{
  "vocab_size": 4096,
  "activation": "swiglu",
  "norm": "rmsnorm",
  "tie_embeddings": false,
  "init_std_qkv": 0.139,
  "init_std_o": 0.0,
  "beta1": 0.95,
  "decay_fraction": 1.0,
  "batch_tokens": 32768,
  "doc_mask": true,
  "steps": 4639
}
Each number is 500 + 50 x the weight over its row's rms, rounded and kept within 0 to 999. Layers, rows and columns count from 0. Numbers have three digits each. The size before them is the row's rms in percent of the matrix's.

# layer 4 MLP gate, 512x96, rms 0.177, rows 106-124, columns 48-95
097:507511419448428488423444530522502477424518468506481586505476521583584530534562473488516481416550516492570546425530518523560474516582540470445480
098:403459568551458560524559482476498521512612507509446508586644499474454578513575513458531504475468435455440407589499528490408505542459565492510546
095:530432501381468481496497605490498523527528516420568486560470436498520534504441408537497442561410420402534566494510446464479499494584465490464545
098:462476517499473589422464543411464559510498423546437510472643500465431578498559521470490500499473528423541556511517572595554542510548526540553524
102:499451561453573571509574397472432514553446487591599492476566536515548505458466508475533449465528486506498478455531509490592487543539521542481478
095:468484536520474497509453500547505460540516439589430449459521510462518594442496481464432501482594499554572540537482450496472549452501525523606475
088:490519515570506539513450514503436607562488455530504521572431589481468501498546521513540434552535523532397487454528527528465488507565547440386469
098:503484486533427544570510523426437402547537517521471585605511553428490485547549461573563504472459467619502504568456408589530547477509578491539486
105:552441458453498450490558513577550494555491452538451434508470494501529416477507529545472564502573470490504472540564448470619483523420476547539536
111:514516473573533497468509545450449537565453530602443444441505483548413487534509576479497451481440497462459532403463468509560457479537457454586543
103:527514394500482579454481526454505561500502463638466531532459488445440536421426489524501447529446500470505512528549419526444482491533521550511493
103:491535560468493589504470523451542503621510514453523534563519509563472370594405511476480478517429521552403509475506496451461480487441520452445546
094:382511460432606475427462466517504451474417514479454513474549561486459501538494498454521492477488496562482506453541506523465536455494380511509507
100:546442410513484544535449544567552535565520485519543471536549400419541518435507471465470495493518381483454552540432506482481479595415516492482546
112:580560465503484481495432436442517463510515563494473503467527419500439408595469403467544438573538558436419478532422435482452512508437481527502510
096:439516476423535527482490514421420417465459463376476518478488542497504515531493468461504454587498473482457546426456465492487479565521530596533505
095:509559587510391437615487615421476501492473516454442523400376476478515420470470514510460530480574454477532629520528451469507489450482510527488380
094:496493516516423549457586488497498504460447455467569536558413518509522549426479497588434400482477538505526512498568499579441440546470600501536485
114:504513517501402501512455559428459520562519543514519461564558477487455478477512560552467475528498525553574526457448540443459500471427464481474506
# layer 4 MLP up, 512x96, rms 0.164, rows 106-124, columns 48-95
102:506473539430546541434492400516557496441486431515458534445533498455490565495575564582595437522585563484548483399519595505421487466560473542483582
094:568564507450500442515517592483520492618523513540567559488510558555509461428583421463520553491541506541564548519501493528466400615526510529494427
092:345447464498492497449579545499521504488510505518405531493397379521564406539542444492555570534519470391536541534519513514443580488485535583497557
104:482571434556499477435489476517545505563502548486371558486579469633553483459416463529553521553500516512479510493459516458394587474456480514577531
104:533650447568439516487519454501525466519535523465448504521426558531475469483509505616516459494564501513509485576440525489445435548485562461435531
094:540560524519372510478538575540501458500502401662521568511473486501502577440490552449464520486548507496523512502458489495489512489445532522580515
088:506526465493532511487466548516478439498446527459529490484553591517523537540591476464468493540575513403527572546569496478549579400546504465481515
098:472456468431470431452546453557560495455481544461421471473516431491477597529453581412361548439546499491370431444484483530473497581453531620488489
102:516448414450461532476554494538466504599545452474534536547463534519475407504587525479537522488437481540473418604490474501530470555416560590483534
102:490546485576433463514470522462464422518473547437528405602518451479481509548405587381495473558491427470584494533480556508489511460466503470511514
103:424507485544529543451639527510615404511479538579451419532442464392448493571522509575520573494480507495552501513539531563454554558587428511477466
097:522566461473550449460496504420534447561564462514520407437456467458456463490559463478531546469546461474509554468628607476399495542468490437466570
099:559507520474514562454407511523564542434488517496487526483643534515422514496581501555544517543522533564447486484467455597523495529453458521596504
088:525541555575470417586555511483458487482445561511503525555465536486466472457498555555534510438488551492454562513544495494443559371492550457471477
092:605533506489463492424395501466438438513490581470564487493557460535483499535430536501449446506571499369437442453496501469538477567539500432476494
097:444510433452506622536521475477467474446560464556516476514512512510470452569422433498497493450550503514493450543439500486431455505558461478492460
092:508427594527436436476661502433452537384526498484499500426528526457453509462512495567451551569561486503465402510504561513521523530552508510589498
103:560560529475442518512548542455570505457587375584486496476542519428430536449630476439463472494490493557502500520499462486424487529456430469580600
112:486549534609396530477515458550461495553486518509510470581582452446404528547522571496559586522450549502451582530450480488515538484483482408519447
# layer 4 MLP down (transposed), 512x96, rms 0.137, rows 106-124, columns 48-95
091:531430555518509450460494574553450496382374488600468471514529449529465472460471474453493419507439410551524454542455529544428505456418490364474566
093:504521426517536586522591567494463486471600547521487574442498464442579398462436504466588501514479550485462471392537540459481562496465461474515500
097:415558333507516469469554548434450462507456466441483451463520449502552482533514506497528587543449468554537531416442516473486479479516485518556521
105:474524463489528534453519546470538529585455536525421529482477565437481563523508464500418468448470443462529563527510569500599533529590514524462575
104:640483551537491461513515389457541531553564521484506549625428534500466488444515537533498539525581598510512543414540478360543527573504502593499564
093:513513464543620474577494464506512578428453560540564527519396410550519498467531450555426415609549513453547492417495557563484490591498546483551497
086:472516484513498494496488487543552504488494522530460579582550485651500438522532546526464509543511438525499444540494557465447466564579464476624399
096:409462437386537541551422438452573576556423531519467527501503555405507566489498572534595446470429530526431517552446508526565541522436438554529521
104:471487479471486562563515503526460508614473489502533512537523490530484482549574517524507612494469469573531565568445470517539426502502583459487457
100:548527511510593500489496516463498427507531565514376523537485378499552541573559437488441395472552557446466461509467507499406381477487458479472463
107:413558511483521523497418515496453499571512481404490366485446516540504516421582445521542489483536553404515509506559447573463519469544494538473516
098:485398533573584552533528477554468575417464423407469490473446454421554548492581615415526520523522571433546593537508476555507541495483457511466456
100:581497462522575465573544511492412503557462465532567513612577426395437459455529505552445448536496518558527563395551485494538480536525471500538489
098:421635525450475490440533533581504528501496480447430551500491541627496577483591446530492453458527507452502502411477529517568485441514511388519395
089:530573520481571557414556550587563546403484465538522522574495491457467492494599535560474493538420591518560548453572540555574448424415590464589483
095:556438467498578492470522592463440457593571503439591402538480469466520514461437583465478507525476484501506521524510448462423574531595479572561455
098:496464536435551560445566435546486517480577475545494420487440446513447497495500423476562548467424529531496444554434565475530593525550438554509487
103:530506499499474477493556653434522551482541520595576488499523502514510459458501580522614518544542475517451562545541487545453484474486536484510591
106:480564572545480502523484390539573585442499509540495494639410478496462478467518458509464435461523525469456475428489459496473424407479502434588462